Part of a small language model's weights.
Architecture: LayerNorm after each residual sum, tied embeddings.
Each number is 200 + 20 x the weight over its row's rms, rounded and kept within 0 to 999. Layers, rows and columns count from 0. The size before them is the row's rms in percent of the matrix's.

# layer 2 attention output (transposed), 96x96, rms 0.103, rows 44-63, columns 0-95
113,225,186,237,213,193,210,179,180,176,186,195,191,165,197,223,210,209,166,190,183,174,222,199,206,226,198,203,195,197,215,237,207,208,189,213,202,185,183,181,213,219,211,203,214,208,218,156,194,176,211,183,188,185,163,181,182,208,204,204,166,158,177,192,200,195,201,183,209,229,258,216,207,198,227,214,238,189,221,187,240,231,185,180,176,225,221,204,192,198,155,213,216,196,215,206,203
103,218,180,187,187,188,193,185,175,175,175,216,171,194,190,185,181,200,224,238,217,224,218,206,207,211,190,200,206,223,222,198,212,221,229,220,201,211,211,206,208,214,215,214,218,157,218,182,246,211,171,212,183,187,202,209,186,203,194,173,196,202,216,180,180,169,192,161,180,190,223,175,185,225,202,231,200,182,233,152,211,244,222,202,196,217,216,185,230,172,191,186,199,166,202,175,221
114,200,222,176,179,184,249,205,208,192,208,190,179,177,237,223,188,213,200,187,210,154,216,203,220,210,192,203,206,231,204,203,182,204,190,212,249,212,205,192,183,155,230,210,185,195,207,219,220,185,250,201,209,208,212,168,158,227,155,222,168,197,181,161,219,224,183,190,206,228,216,199,194,183,196,208,193,214,213,208,187,188,192,193,191,207,229,187,184,179,199,218,208,180,207,178,191
108,213,217,204,169,203,201,196,197,197,176,237,188,198,152,186,181,186,226,206,191,233,183,205,189,188,198,174,219,208,182,236,179,201,180,181,186,173,212,216,173,239,207,212,221,220,178,235,196,208,190,235,217,190,189,200,173,212,204,175,175,223,216,231,173,197,194,189,199,187,218,219,207,203,216,183,218,175,146,225,215,198,188,190,169,191,203,242,218,207,190,189,184,226,224,228,209
098,205,203,204,198,205,198,214,224,199,233,192,211,182,209,225,175,236,171,162,174,189,249,172,229,235,187,234,181,202,222,217,183,176,191,209,199,183,172,209,199,200,213,180,198,175,245,171,207,198,218,181,191,194,194,214,182,171,219,210,180,202,204,192,220,197,189,200,187,213,219,193,191,206,191,208,192,190,175,181,165,206,186,230,205,219,200,168,203,199,244,208,224,180,230,151,217
115,191,205,190,204,226,216,237,205,208,183,209,199,193,189,179,209,189,197,175,203,196,212,204,204,208,211,228,163,181,196,183,181,182,186,201,147,204,209,193,203,144,211,199,176,186,196,165,182,178,214,229,179,207,193,193,204,237,242,201,240,214,179,203,195,184,226,194,202,211,188,212,205,205,195,198,204,222,201,254,192,170,179,238,207,194,189,197,213,183,262,233,207,195,217,185,193
109,190,206,174,166,214,211,227,193,211,211,198,212,167,163,201,194,212,181,207,201,172,207,214,227,208,236,180,193,258,216,200,212,205,215,189,207,168,223,204,210,182,228,198,183,179,184,238,199,215,196,173,218,213,199,196,165,205,205,218,147,222,179,206,200,199,165,178,214,225,227,187,213,184,213,180,182,201,153,208,159,206,179,212,219,199,189,207,196,233,214,185,210,194,221,211,206
126,175,212,171,214,169,206,208,216,180,219,181,195,167,224,220,202,210,165,187,198,213,217,202,220,221,182,207,201,218,185,202,181,195,217,229,251,171,203,201,205,178,210,191,173,199,211,191,197,212,213,212,189,198,250,188,171,225,185,213,179,228,190,190,213,208,200,163,196,185,223,170,192,184,219,205,161,201,191,202,197,183,210,239,242,206,199,190,216,239,216,213,198,161,214,161,180
096,219,222,215,187,209,223,235,213,206,192,176,216,216,190,226,224,216,165,203,216,163,207,214,193,215,184,190,180,211,200,185,159,211,176,204,184,193,180,192,199,147,222,212,217,235,201,237,223,147,193,173,226,209,197,200,180,173,168,199,191,197,175,203,221,230,198,216,218,173,175,227,210,197,207,206,179,230,184,194,185,153,195,192,211,232,212,207,198,194,191,215,180,191,202,212,192
100,186,188,229,196,186,199,215,211,176,191,235,198,202,231,179,197,215,238,189,212,204,224,201,209,223,169,228,177,205,226,218,230,178,217,207,196,199,181,213,187,170,216,205,195,182,199,165,218,197,183,186,167,210,204,257,200,192,232,158,194,232,211,198,188,214,179,217,169,212,167,191,186,228,153,227,179,204,207,169,188,206,204,215,207,188,179,167,197,181,219,215,220,193,201,201,192
097,180,193,201,210,218,205,229,207,210,212,193,206,172,189,220,197,183,184,180,208,168,202,203,209,176,170,217,202,185,204,211,185,193,183,182,198,216,210,217,236,172,225,190,202,169,226,199,172,215,222,176,220,225,208,245,176,222,210,222,239,189,241,191,192,147,260,200,194,222,207,216,181,198,179,191,189,196,176,224,179,176,167,204,203,189,199,200,198,226,199,222,182,179,192,172,208
100,205,200,196,186,177,226,204,191,201,202,174,172,148,211,170,220,210,180,209,200,219,216,178,185,200,205,210,203,185,165,179,220,215,214,245,195,190,191,214,193,179,166,201,213,191,216,206,221,180,200,189,221,200,194,193,239,199,180,189,205,197,186,221,226,236,217,202,229,172,210,171,189,215,188,214,203,197,242,186,231,222,233,173,223,149,222,192,209,181,158,206,208,176,208,185,211
088,218,210,222,224,212,238,188,214,183,167,185,208,215,195,175,188,213,216,207,209,217,184,219,205,172,213,159,218,212,206,198,202,210,216,201,215,215,175,173,180,216,222,163,214,214,234,248,221,169,225,218,187,203,178,166,192,199,194,196,183,198,201,172,213,211,181,208,193,171,243,228,221,170,176,177,187,215,167,209,178,179,163,216,192,207,196,204,224,184,193,220,175,212,185,187,181
097,218,196,198,202,218,201,175,191,166,175,207,196,189,175,213,208,164,230,207,203,175,149,214,187,206,207,188,222,219,200,243,148,232,209,163,206,170,209,196,216,237,211,197,241,211,198,196,211,185,175,237,215,187,186,206,229,240,184,209,216,171,215,181,181,194,195,220,217,195,191,212,204,233,201,179,220,198,195,178,195,225,179,214,195,199,202,218,188,168,169,202,206,187,197,192,212
089,215,215,213,173,220,200,216,244,194,201,209,212,224,199,216,210,225,172,205,209,161,178,201,183,182,155,214,233,213,194,188,203,164,184,192,148,242,234,215,183,213,180,227,212,197,233,213,207,206,197,172,190,186,207,223,189,192,195,229,207,217,201,186,203,202,223,183,201,200,190,161,177,196,211,210,204,208,185,211,178,194,166,220,199,217,243,173,210,206,197,174,180,188,188,164,190
100,219,203,170,200,229,223,221,218,199,190,211,238,211,208,199,223,205,173,194,171,184,180,198,172,158,229,193,223,223,184,168,189,188,177,181,214,209,229,199,156,230,213,201,187,212,180,233,198,148,209,212,205,218,187,170,224,175,178,208,201,204,191,192,202,218,231,205,221,186,197,184,198,219,218,208,196,191,183,200,230,154,209,227,187,188,232,215,212,173,183,195,176,204,223,198,190
100,178,174,195,244,213,231,205,180,186,216,212,184,193,178,199,185,175,219,199,182,204,199,194,219,194,196,198,200,188,206,176,182,211,169,201,168,232,229,211,200,234,223,179,215,138,196,187,187,205,221,178,187,238,202,178,193,213,211,171,220,220,189,191,198,209,229,203,214,277,199,200,198,205,200,206,217,211,176,206,164,178,198,227,213,187,206,200,193,173,206,227,202,200,179,188,187
095,200,184,214,203,188,172,190,226,223,226,185,186,191,207,189,175,196,187,172,202,208,169,185,211,216,230,195,185,193,195,223,178,208,237,185,196,174,163,181,217,192,222,244,210,190,192,174,190,185,184,216,194,205,200,236,181,175,206,249,236,165,207,187,202,207,219,213,200,191,214,214,175,193,167,236,189,226,207,212,207,196,221,218,238,189,202,219,182,169,203,232,202,151,199,205,196
111,212,212,182,191,188,218,224,197,211,204,179,205,223,225,215,188,179,195,142,229,170,190,214,195,223,217,185,200,198,179,195,191,187,218,178,208,205,204,203,223,194,212,191,198,202,186,224,199,182,216,254,194,195,233,197,177,185,179,243,232,189,198,182,194,214,227,239,192,208,180,235,177,179,191,175,191,191,190,222,174,204,218,210,191,178,222,243,207,159,186,186,208,174,193,161,209
110,202,221,167,213,214,185,216,204,204,202,181,173,191,183,187,165,240,182,173,200,217,224,187,236,219,225,181,190,196,188,163,246,185,204,225,199,228,204,186,184,220,202,214,205,182,231,222,240,231,209,223,213,212,212,160,200,188,197,202,203,191,200,189,196,196,214,218,209,217,210,176,184,206,201,188,182,208,192,216,148,232,202,197,217,178,195,153,211,160,212,191,201,196,160,209,197
# layer 2 attention value, 96x96, rms 0.0722, rows 45-63, columns 0-95
096,203,205,187,204,205,201,198,218,172,208,207,199,266,195,176,177,233,206,207,216,161,191,182,189,220,211,194,201,208,182,208,200,229,203,232,203,226,222,199,197,213,187,216,169,176,231,220,223,199,201,226,186,198,162,162,223,184,214,164,175,187,199,205,216,225,206,182,198,199,169,189,213,203,210,198,173,209,209,180,192,203,181,148,176,204,157,191,180,179,213,171,192,209,235,209,216
108,218,208,223,203,189,218,246,214,247,190,201,210,197,220,219,210,213,173,181,217,209,210,209,211,169,159,206,248,198,211,165,164,233,201,227,196,198,194,194,185,220,200,193,175,197,197,200,239,170,230,199,192,188,201,143,198,199,155,220,198,192,169,184,225,208,230,195,239,199,231,183,197,200,207,223,190,184,194,218,219,203,202,196,190,201,204,179,183,199,201,213,201,193,226,178,200
093,213,196,211,211,191,172,176,186,199,205,223,229,215,206,216,223,157,228,213,201,197,184,205,176,171,174,209,193,219,236,196,223,190,207,182,189,201,204,218,207,222,213,221,198,223,185,177,182,219,204,223,182,221,203,205,170,198,257,188,167,190,233,200,197,162,169,199,189,158,221,203,196,222,199,209,225,178,210,218,222,249,216,190,196,180,199,181,191,232,225,207,181,205,180,220,177
098,184,187,199,164,217,212,234,240,220,166,190,206,192,214,187,205,238,191,162,216,207,216,187,227,207,229,202,177,234,176,188,166,181,211,226,234,199,200,194,181,197,197,202,236,165,175,222,184,187,213,205,209,214,227,164,182,195,217,213,211,204,203,181,199,227,223,202,177,186,174,197,179,197,209,166,226,220,199,172,165,209,199,214,195,186,196,185,207,177,168,212,225,192,166,199,200
100,206,201,190,193,210,192,189,239,231,210,228,205,168,211,186,195,217,193,191,185,218,199,202,228,224,175,200,203,189,192,206,201,185,199,255,216,224,189,211,210,207,181,182,219,201,171,213,190,226,207,141,210,186,219,212,198,194,216,181,199,201,185,174,223,206,190,198,181,195,225,197,190,193,179,164,177,206,208,176,183,200,224,243,232,188,214,149,188,205,209,152,215,174,177,223,228
104,205,209,207,188,212,185,223,193,217,177,176,184,187,195,210,191,221,178,181,192,244,232,192,200,169,175,227,182,194,218,204,228,209,206,204,198,210,185,209,193,220,176,204,189,208,191,232,200,191,171,202,173,222,236,207,205,176,198,213,227,202,203,184,223,224,180,241,185,231,200,183,207,219,200,154,187,154,204,218,176,218,204,206,190,170,174,159,205,213,238,230,173,170,196,213,180
126,190,216,186,153,204,220,231,243,214,224,203,186,210,180,202,197,226,192,201,188,212,217,195,192,183,203,204,187,213,172,178,137,196,193,233,220,189,211,214,174,215,170,202,210,191,198,244,187,194,218,189,201,226,219,206,199,183,192,224,203,186,196,223,230,223,244,217,210,209,210,165,207,216,206,189,180,181,175,192,168,217,200,213,182,178,217,176,165,155,204,196,213,187,220,211,209
098,214,222,196,181,204,194,206,183,228,194,195,205,180,223,190,186,223,168,190,213,190,225,228,179,137,202,199,193,184,229,173,202,216,221,214,233,174,191,203,219,173,215,155,194,218,189,229,174,182,222,177,177,214,218,195,187,224,208,218,194,208,186,191,202,182,162,215,236,197,188,191,178,194,212,215,190,231,206,245,195,208,190,209,163,179,224,186,203,226,178,196,208,190,238,184,197
093,211,192,239,185,196,192,189,217,213,189,194,218,256,193,176,180,235,216,188,210,181,225,184,207,212,222,192,188,233,229,196,196,185,226,223,193,211,186,189,178,210,162,165,227,159,215,202,199,161,222,176,226,200,174,188,198,190,238,184,227,195,215,216,217,189,193,220,169,206,194,204,190,175,186,178,207,213,180,224,182,183,198,202,214,220,180,218,178,167,201,167,224,198,217,220,215
094,182,174,191,240,238,192,191,212,203,184,179,205,164,197,250,209,198,188,220,194,183,207,218,205,233,230,216,192,175,197,231,199,213,201,211,234,205,204,218,206,185,189,195,198,160,202,219,187,225,198,221,233,196,201,189,187,226,211,184,167,193,222,178,219,206,201,185,160,207,202,171,201,202,172,209,186,186,188,184,214,197,202,233,228,181,210,163,141,206,187,177,195,180,192,204,174
107,172,201,179,202,181,226,234,177,185,215,175,221,212,199,202,220,192,183,195,209,171,210,181,220,209,228,226,196,201,213,161,209,212,200,211,160,178,200,174,165,199,183,199,174,219,206,214,225,207,193,195,205,234,187,180,214,191,186,204,209,180,165,186,214,201,206,209,237,175,194,188,194,194,212,192,185,185,222,174,227,208,185,176,168,189,208,257,210,189,173,165,217,199,245,196,235
093,193,222,211,224,210,162,235,186,193,233,206,201,220,235,181,227,212,167,183,188,189,203,168,216,174,191,205,204,199,174,198,190,197,174,188,163,193,191,162,203,191,197,224,202,195,206,173,192,189,203,235,194,174,200,208,222,225,240,199,183,199,185,160,195,205,205,212,225,207,218,185,218,204,196,222,186,207,169,267,207,230,180,192,212,172,235,202,217,193,206,231,209,199,197,178,203
103,223,237,189,266,229,175,175,185,215,204,196,214,190,194,205,222,184,195,191,196,159,169,178,202,185,239,208,203,167,203,194,167,250,180,160,180,202,174,187,220,175,206,200,203,204,197,204,201,196,206,199,188,200,183,205,180,214,231,164,200,181,202,174,207,202,181,186,185,196,206,202,206,207,214,212,215,211,242,204,192,202,232,184,209,222,189,186,213,192,217,227,179,181,219,176,164
085,180,186,202,207,180,200,178,178,194,206,194,220,229,230,184,183,190,176,195,238,177,222,243,235,199,188,215,195,186,218,181,231,184,153,207,224,213,213,181,187,183,237,179,216,181,222,213,179,245,193,219,201,194,227,206,198,185,173,204,218,219,189,159,215,204,228,190,186,171,164,189,219,208,180,199,187,194,189,217,189,213,192,240,193,206,171,182,193,222,221,198,211,185,190,173,181
094,210,175,169,199,190,224,177,143,235,219,193,208,182,252,181,205,190,181,171,231,177,201,212,210,182,174,176,240,205,216,189,208,234,192,177,206,189,218,198,240,205,196,219,205,214,167,173,184,192,193,213,203,186,216,219,226,203,186,219,196,190,185,161,198,176,210,203,203,189,208,197,218,204,192,163,185,204,203,219,197,233,183,229,197,188,233,211,210,228,182,221,214,179,215,183,206
089,216,177,216,173,214,209,183,197,197,194,202,192,170,205,213,185,178,200,181,201,170,205,152,212,206,208,210,180,195,240,229,180,169,187,202,196,213,215,209,215,215,192,205,218,185,184,189,199,224,231,219,198,172,203,188,216,218,192,226,174,173,187,182,200,203,191,211,227,222,208,230,206,191,167,163,176,205,223,246,211,217,213,212,204,209,153,170,183,171,216,216,245,173,168,216,195
103,192,219,208,228,181,205,190,201,216,176,200,214,198,200,186,189,225,204,204,215,227,169,211,191,209,255,202,179,196,179,204,178,211,238,235,208,185,196,186,177,205,202,195,178,244,196,202,195,189,200,186,211,188,185,217,224,174,227,187,227,163,219,171,187,228,169,228,171,176,177,192,183,203,202,203,171,199,203,195,195,172,224,186,242,219,173,182,165,156,172,197,198,214,212,208,193
098,219,165,195,206,213,199,187,172,187,195,210,224,205,232,178,234,205,151,198,200,222,201,191,193,193,214,184,197,181,184,215,159,220,206,210,221,179,208,209,195,213,208,213,219,190,208,198,220,182,225,225,185,191,221,209,195,150,191,217,202,220,227,177,210,222,193,187,205,194,229,171,164,203,195,216,150,218,224,212,232,191,248,236,192,210,220,180,160,198,184,225,204,192,203,192,181
099,205,175,220,174,207,209,213,165,193,200,213,204,167,210,172,175,208,179,193,183,218,200,182,198,207,235,248,196,233,197,220,183,201,167,218,204,191,219,218,179,211,213,242,216,203,218,226,221,165,196,224,199,202,181,166,223,218,199,182,190,200,166,187,208,213,190,161,208,178,205,180,157,202,166,171,205,177,202,171,212,185,191,201,207,192,207,208,195,191,196,209,221,199,234,234,237
# layer 2 attention query, 96x96, rms 0.0856, rows 64-80, columns 0-95
102,217,163,206,204,199,168,187,205,222,166,195,200,246,204,176,235,223,200,238,183,162,191,224,186,185,195,197,209,199,204,213,208,216,199,209,204,230,212,184,239,186,186,187,171,203,161,203,196,200,208,201,193,192,211,188,240,186,231,224,223,198,208,183,202,231,225,188,187,231,225,193,205,215,172,225,182,195,202,181,201,216,199,198,206,177,169,205,214,164,181,191,241,185,242,183,213
093,184,225,209,208,198,193,214,201,199,203,200,215,212,203,206,182,198,192,184,187,221,160,184,188,155,207,185,194,171,197,245,182,174,196,206,193,180,236,192,205,179,205,186,196,173,201,177,220,202,167,221,201,215,174,160,232,194,188,253,206,191,189,198,204,225,198,222,210,196,209,254,191,170,233,208,199,205,196,210,210,227,184,211,188,172,179,214,145,212,217,180,204,170,222,210,197
087,193,229,198,191,199,150,193,201,190,159,192,181,224,232,184,226,196,189,224,162,192,202,214,206,208,200,169,198,237,224,183,199,214,192,169,188,192,225,187,197,182,218,227,211,193,209,195,226,196,238,196,234,219,205,202,187,227,179,203,224,176,208,217,218,199,209,234,170,147,190,199,183,212,195,184,188,190,199,168,197,184,231,177,215,176,211,209,213,183,175,170,210,185,239,203,196
099,174,200,171,216,185,206,220,170,159,178,216,235,226,213,222,199,181,224,227,186,157,191,188,208,186,192,227,199,214,207,232,209,218,205,196,223,189,195,200,218,185,205,216,155,214,186,181,211,223,219,200,160,212,221,186,173,197,204,186,205,203,205,186,196,209,195,173,192,148,186,223,183,182,198,234,213,192,237,221,200,180,203,184,220,224,185,222,196,220,181,192,159,224,213,203,230
082,213,224,232,213,167,196,172,200,184,216,207,203,215,179,191,191,198,188,207,222,210,198,196,218,167,204,166,215,234,250,194,149,195,188,216,206,176,206,207,207,197,209,206,173,198,194,219,208,207,188,201,258,212,217,212,208,203,182,189,216,192,175,220,207,165,179,197,195,189,201,183,191,201,223,207,223,246,192,213,211,215,214,168,169,193,210,196,213,233,166,190,163,157,219,183,199
092,239,190,220,165,191,205,198,228,176,175,224,196,194,197,213,195,223,218,148,172,204,202,187,209,193,198,226,211,174,244,215,193,220,221,184,205,212,176,201,201,203,188,210,180,223,170,204,241,202,201,224,205,199,203,196,216,238,221,167,207,203,198,233,171,162,190,222,178,223,187,228,231,212,199,199,221,211,184,224,167,183,193,221,149,187,192,210,203,211,216,224,193,202,201,205,197
096,255,232,202,193,210,190,180,197,192,226,252,213,212,179,181,195,211,167,225,210,194,216,201,201,201,199,198,197,175,189,156,202,193,206,194,194,222,175,182,194,219,234,234,191,219,204,190,161,181,213,223,173,234,217,196,178,216,190,204,166,204,227,174,168,173,196,192,176,221,195,180,180,199,194,218,216,201,204,204,192,176,203,174,194,190,247,191,178,228,220,181,207,179,192,214,185
098,206,226,214,223,219,205,197,217,177,233,203,212,179,158,187,232,195,156,204,207,215,165,214,230,206,199,187,183,183,212,209,226,185,215,206,178,219,222,187,176,209,206,195,188,206,192,206,192,230,199,192,219,196,227,186,184,228,201,194,256,198,206,167,197,210,171,147,174,202,173,209,206,198,201,177,206,189,188,152,205,221,233,182,182,219,214,197,189,220,207,197,226,203,197,236,219
099,180,225,228,161,228,220,191,199,159,204,213,207,192,226,210,215,230,240,204,222,165,205,195,192,193,226,177,165,217,190,199,172,203,217,207,210,158,225,209,185,183,217,195,224,185,223,222,204,182,187,207,184,153,203,214,187,219,197,208,228,213,230,202,180,206,182,198,163,227,188,177,198,156,215,196,185,182,179,201,238,207,222,180,177,192,174,227,197,206,189,210,202,203,201,212,200
109,194,232,181,195,207,233,211,167,178,163,218,224,161,247,222,209,210,220,230,213,216,201,190,219,219,199,196,229,187,204,207,222,198,209,222,205,213,217,180,182,194,209,171,170,207,204,180,163,184,182,182,201,170,195,199,205,179,198,189,185,241,226,209,229,171,211,184,208,205,219,220,171,192,236,214,218,183,210,246,204,161,224,212,216,237,193,197,203,197,203,220,195,194,202,192,183
102,203,219,186,184,179,210,197,186,248,221,226,191,213,224,167,169,214,251,218,213,214,216,178,162,195,216,179,180,237,186,209,218,189,214,210,202,225,234,218,188,191,183,203,193,185,179,230,207,225,186,206,187,173,206,200,195,212,215,199,192,211,182,212,190,204,174,171,183,189,170,210,162,191,201,205,215,201,222,215,210,160,169,236,195,205,215,213,236,226,214,194,183,196,184,213,163
087,202,156,217,220,214,197,211,210,173,216,215,227,216,209,217,194,171,202,199,182,204,191,186,195,183,234,209,183,182,180,210,196,209,174,192,209,160,228,159,216,208,207,173,241,177,206,203,208,201,231,226,188,195,215,223,201,204,214,195,189,227,188,171,194,209,226,190,175,199,236,196,211,208,202,160,206,207,166,194,202,191,181,237,220,169,223,227,210,201,176,217,211,182,235,158,169
096,187,155,225,202,223,180,223,198,177,212,190,196,234,207,199,181,196,193,214,171,215,216,186,184,202,193,194,207,211,189,229,218,220,170,218,188,195,186,208,174,192,145,214,196,194,204,179,210,223,231,198,246,220,211,197,165,206,228,180,185,206,192,183,257,190,175,223,209,190,217,186,219,218,183,223,167,216,191,196,205,157,200,177,184,199,182,174,230,189,206,217,218,192,189,223,191
100,187,171,165,175,175,192,222,209,210,162,215,219,237,177,220,224,200,231,204,199,173,225,191,218,203,201,204,206,228,190,194,232,190,200,195,205,187,247,225,187,210,178,191,219,175,231,212,200,201,200,191,204,200,232,218,182,205,228,150,158,177,208,204,201,193,183,212,197,212,232,198,192,183,172,193,183,180,175,188,189,211,218,189,209,228,185,153,186,233,192,234,197,202,216,212,196
093,199,197,211,200,170,243,202,172,207,198,215,184,202,214,189,217,220,237,169,201,192,178,179,189,248,170,163,216,223,220,203,231,228,190,194,223,199,192,197,216,192,176,208,200,190,210,221,201,221,203,181,183,192,231,228,182,212,176,195,194,225,190,213,208,188,223,187,180,249,209,208,229,205,182,189,209,175,249,171,190,211,192,188,201,169,200,192,181,166,206,207,181,224,180,221,170
087,170,196,217,179,210,161,226,181,227,192,197,214,185,216,221,210,203,196,196,191,228,230,194,224,200,217,246,221,186,194,197,220,204,180,198,160,218,233,202,193,184,211,188,237,177,190,189,218,216,230,186,199,192,213,228,216,185,196,238,234,225,187,204,185,155,191,184,173,217,196,198,217,218,209,220,199,164,222,191,181,191,182,193,158,199,218,182,209,172,231,199,232,178,207,196,220
100,184,217,154,251,219,219,232,179,207,213,184,184,239,219,226,178,191,216,184,242,220,189,194,237,178,204,199,221,199,200,176,192,211,202,196,203,212,195,172,206,170,190,204,168,202,188,214,181,178,221,226,210,197,179,183,197,176,210,171,209,181,206,198,194,190,223,197,211,190,222,210,251,199,186,189,216,171,180,209,177,173,202,184,181,179,220,205,160,216,182,209,222,175,206,178,218
# layer 2 attention key, 96x96, rms 0.0862, rows 64-80, columns 0-95
092,202,189,199,192,201,195,219,182,242,229,189,198,222,193,205,178,200,204,174,175,191,187,179,226,193,183,232,203,191,232,196,182,197,198,210,234,192,176,203,176,220,209,204,174,213,194,201,202,202,203,186,186,241,195,222,197,184,174,194,226,237,202,182,231,199,214,212,236,235,152,176,184,187,193,206,198,193,177,195,196,158,228,200,156,150,222,223,202,158,188,200,216,182,204,191,207
085,255,221,216,172,204,204,184,209,194,205,188,204,196,221,207,190,214,161,183,210,224,199,210,194,183,185,230,187,210,194,156,168,198,170,215,206,169,228,242,211,185,182,205,196,212,200,214,225,163,195,211,221,236,220,201,185,200,190,184,184,196,220,172,223,221,183,233,226,151,196,206,177,200,201,190,169,205,201,224,178,185,160,214,194,206,208,201,198,202,200,245,197,200,226,198,206
081,219,202,196,186,177,167,212,228,255,204,174,165,208,239,222,224,184,177,167,189,181,228,222,211,187,231,240,229,198,203,220,236,218,225,229,209,189,166,193,208,204,204,197,174,169,216,198,201,211,210,185,215,200,206,173,206,196,185,224,201,198,201,192,184,162,230,216,205,181,203,217,201,176,222,184,205,197,190,208,194,200,208,211,218,166,195,183,155,180,175,182,204,198,216,181,191
093,211,186,225,214,216,187,205,184,241,221,211,193,181,192,194,196,205,200,201,182,184,206,219,196,208,176,198,181,216,149,175,178,218,222,195,211,200,189,215,214,198,210,191,187,196,201,196,165,187,218,209,230,199,193,209,165,203,186,169,209,167,179,214,213,217,167,212,218,193,191,196,194,151,213,190,202,238,170,202,203,177,238,240,195,223,183,230,189,203,178,164,210,251,203,196,241
092,237,213,218,181,171,204,185,188,191,194,212,165,202,219,198,233,204,230,217,213,203,215,212,202,197,171,189,192,220,189,209,197,186,173,193,194,185,227,226,164,213,205,163,215,214,214,242,213,157,195,180,231,193,210,195,170,166,196,227,195,216,180,198,191,206,201,182,189,198,206,213,199,231,213,184,225,243,201,191,183,189,209,222,195,187,214,198,205,229,185,163,182,153,200,168,162
093,219,178,235,180,224,166,209,187,188,183,208,229,201,214,193,230,192,191,231,193,199,157,210,211,197,194,170,185,182,205,193,170,202,227,191,189,171,206,179,211,219,187,227,228,212,144,217,203,177,209,216,180,187,212,216,195,218,209,232,214,220,200,203,197,194,201,166,193,188,208,190,171,190,212,186,166,212,209,220,217,215,209,212,193,173,221,239,204,181,211,157,165,207,214,238,224
094,205,166,207,205,177,172,192,209,210,168,213,224,184,189,190,206,161,178,189,205,178,202,177,210,251,228,156,183,206,206,227,202,179,184,187,196,180,202,186,210,197,206,214,188,215,200,245,158,224,241,188,225,226,179,186,173,188,198,222,189,215,223,192,180,183,183,184,211,201,207,213,188,205,226,186,204,226,170,210,184,218,175,206,183,197,184,218,221,236,196,183,204,159,188,224,209
100,223,170,200,209,167,214,200,247,186,180,202,207,222,220,182,212,204,198,139,201,206,195,196,191,209,204,191,178,218,205,202,190,211,217,213,194,203,176,189,202,160,209,195,185,197,189,225,193,231,180,218,216,168,238,208,191,210,201,204,201,210,179,213,203,189,186,186,198,163,225,200,154,224,164,252,223,201,194,226,187,204,226,239,190,174,217,200,194,208,157,228,197,207,201,204,189
097,235,227,205,217,178,230,203,219,194,173,165,186,220,216,214,213,192,183,176,232,180,156,195,207,226,193,180,184,206,192,217,174,201,188,202,200,196,199,190,211,225,239,206,183,213,204,224,205,169,188,230,222,150,223,201,226,188,174,184,182,174,197,211,190,209,210,198,212,193,199,229,238,159,199,208,181,187,229,184,221,190,203,213,197,166,179,213,201,184,231,211,175,195,212,171,230
100,204,212,210,198,219,186,201,186,170,167,206,203,202,183,162,203,203,210,206,152,178,172,212,180,201,180,165,215,236,189,228,210,196,191,167,180,203,180,217,210,213,201,243,196,223,187,179,193,195,157,200,226,213,224,210,210,217,207,163,180,197,238,207,188,186,170,208,209,220,179,222,191,204,225,210,218,209,178,166,222,208,214,196,222,221,171,188,207,187,224,208,190,220,239,209,234
095,221,177,222,236,188,180,196,194,182,238,184,181,197,173,228,179,173,211,201,201,229,206,180,198,199,213,175,218,195,200,193,183,217,221,166,186,178,181,189,195,240,181,189,210,230,177,208,237,224,192,235,211,185,212,190,193,196,209,170,179,216,193,216,216,239,189,201,224,178,214,183,213,204,199,162,169,228,184,157,199,232,220,175,213,195,171,219,182,209,229,192,197,206,195,213,178
088,226,195,215,174,200,222,226,216,199,234,180,233,210,199,214,181,176,179,176,199,183,167,219,197,169,173,195,192,238,226,206,179,200,225,188,189,219,215,215,186,165,205,216,216,205,197,182,194,182,185,229,195,233,173,173,219,191,188,238,157,197,175,233,211,188,173,173,187,195,189,183,215,184,171,179,185,207,176,209,193,180,192,174,179,225,204,205,208,170,203,184,191,219,165,216,190
098,189,207,211,181,179,193,172,173,219,213,224,202,231,175,174,237,210,178,212,204,200,206,203,202,195,214,241,210,190,199,217,219,218,171,204,209,209,191,160,213,196,167,204,212,196,208,176,182,234,220,181,234,205,183,241,224,184,215,200,195,211,186,219,244,179,215,157,172,174,156,192,193,199,172,200,199,211,176,194,234,229,214,193,213,222,167,178,203,179,195,196,193,191,197,182,181
088,175,202,204,214,176,171,174,212,228,188,221,179,240,183,209,214,183,240,181,221,224,187,202,205,225,184,216,158,189,163,213,204,204,212,207,210,231,203,219,161,186,224,211,184,178,178,176,165,204,206,179,199,190,213,236,182,221,186,234,211,192,213,240,214,177,212,196,204,164,198,155,210,178,206,204,197,190,197,222,223,209,226,196,228,187,188,199,177,207,217,203,209,195,214,229,220
095,199,196,160,217,216,207,196,191,206,216,185,188,217,175,178,225,198,214,184,190,230,188,199,247,213,208,172,188,181,196,185,198,220,213,207,188,175,224,206,221,226,176,177,189,193,199,200,168,197,202,210,148,188,199,204,215,212,223,196,179,220,209,200,179,201,235,214,187,199,168,200,213,214,154,177,251,224,238,194,211,200,235,203,177,202,201,167,211,170,223,163,209,199,187,226,192
091,181,189,211,191,196,152,202,216,172,199,215,249,220,203,206,172,169,207,198,192,186,194,192,217,201,193,251,200,224,207,248,191,216,195,197,203,218,156,236,234,250,181,202,199,192,211,209,228,205,200,189,200,167,201,177,194,218,191,208,221,212,212,193,250,187,187,184,196,181,180,207,199,191,178,210,174,192,190,214,167,176,185,205,189,221,200,155,183,217,205,203,187,204,220,206,200
100,162,207,216,206,207,218,205,187,187,179,213,207,206,183,216,220,193,170,213,234,186,178,184,213,204,210,216,186,235,200,200,177,195,205,215,170,231,189,206,181,190,155,221,204,187,207,204,216,191,204,245,217,218,251,203,211,258,180,209,228,204,216,175,163,215,189,197,200,181,200,187,193,178,215,194,211,180,176,199,200,164,182,209,200,226,191,203,192,207,161,187,187,160,167,179,208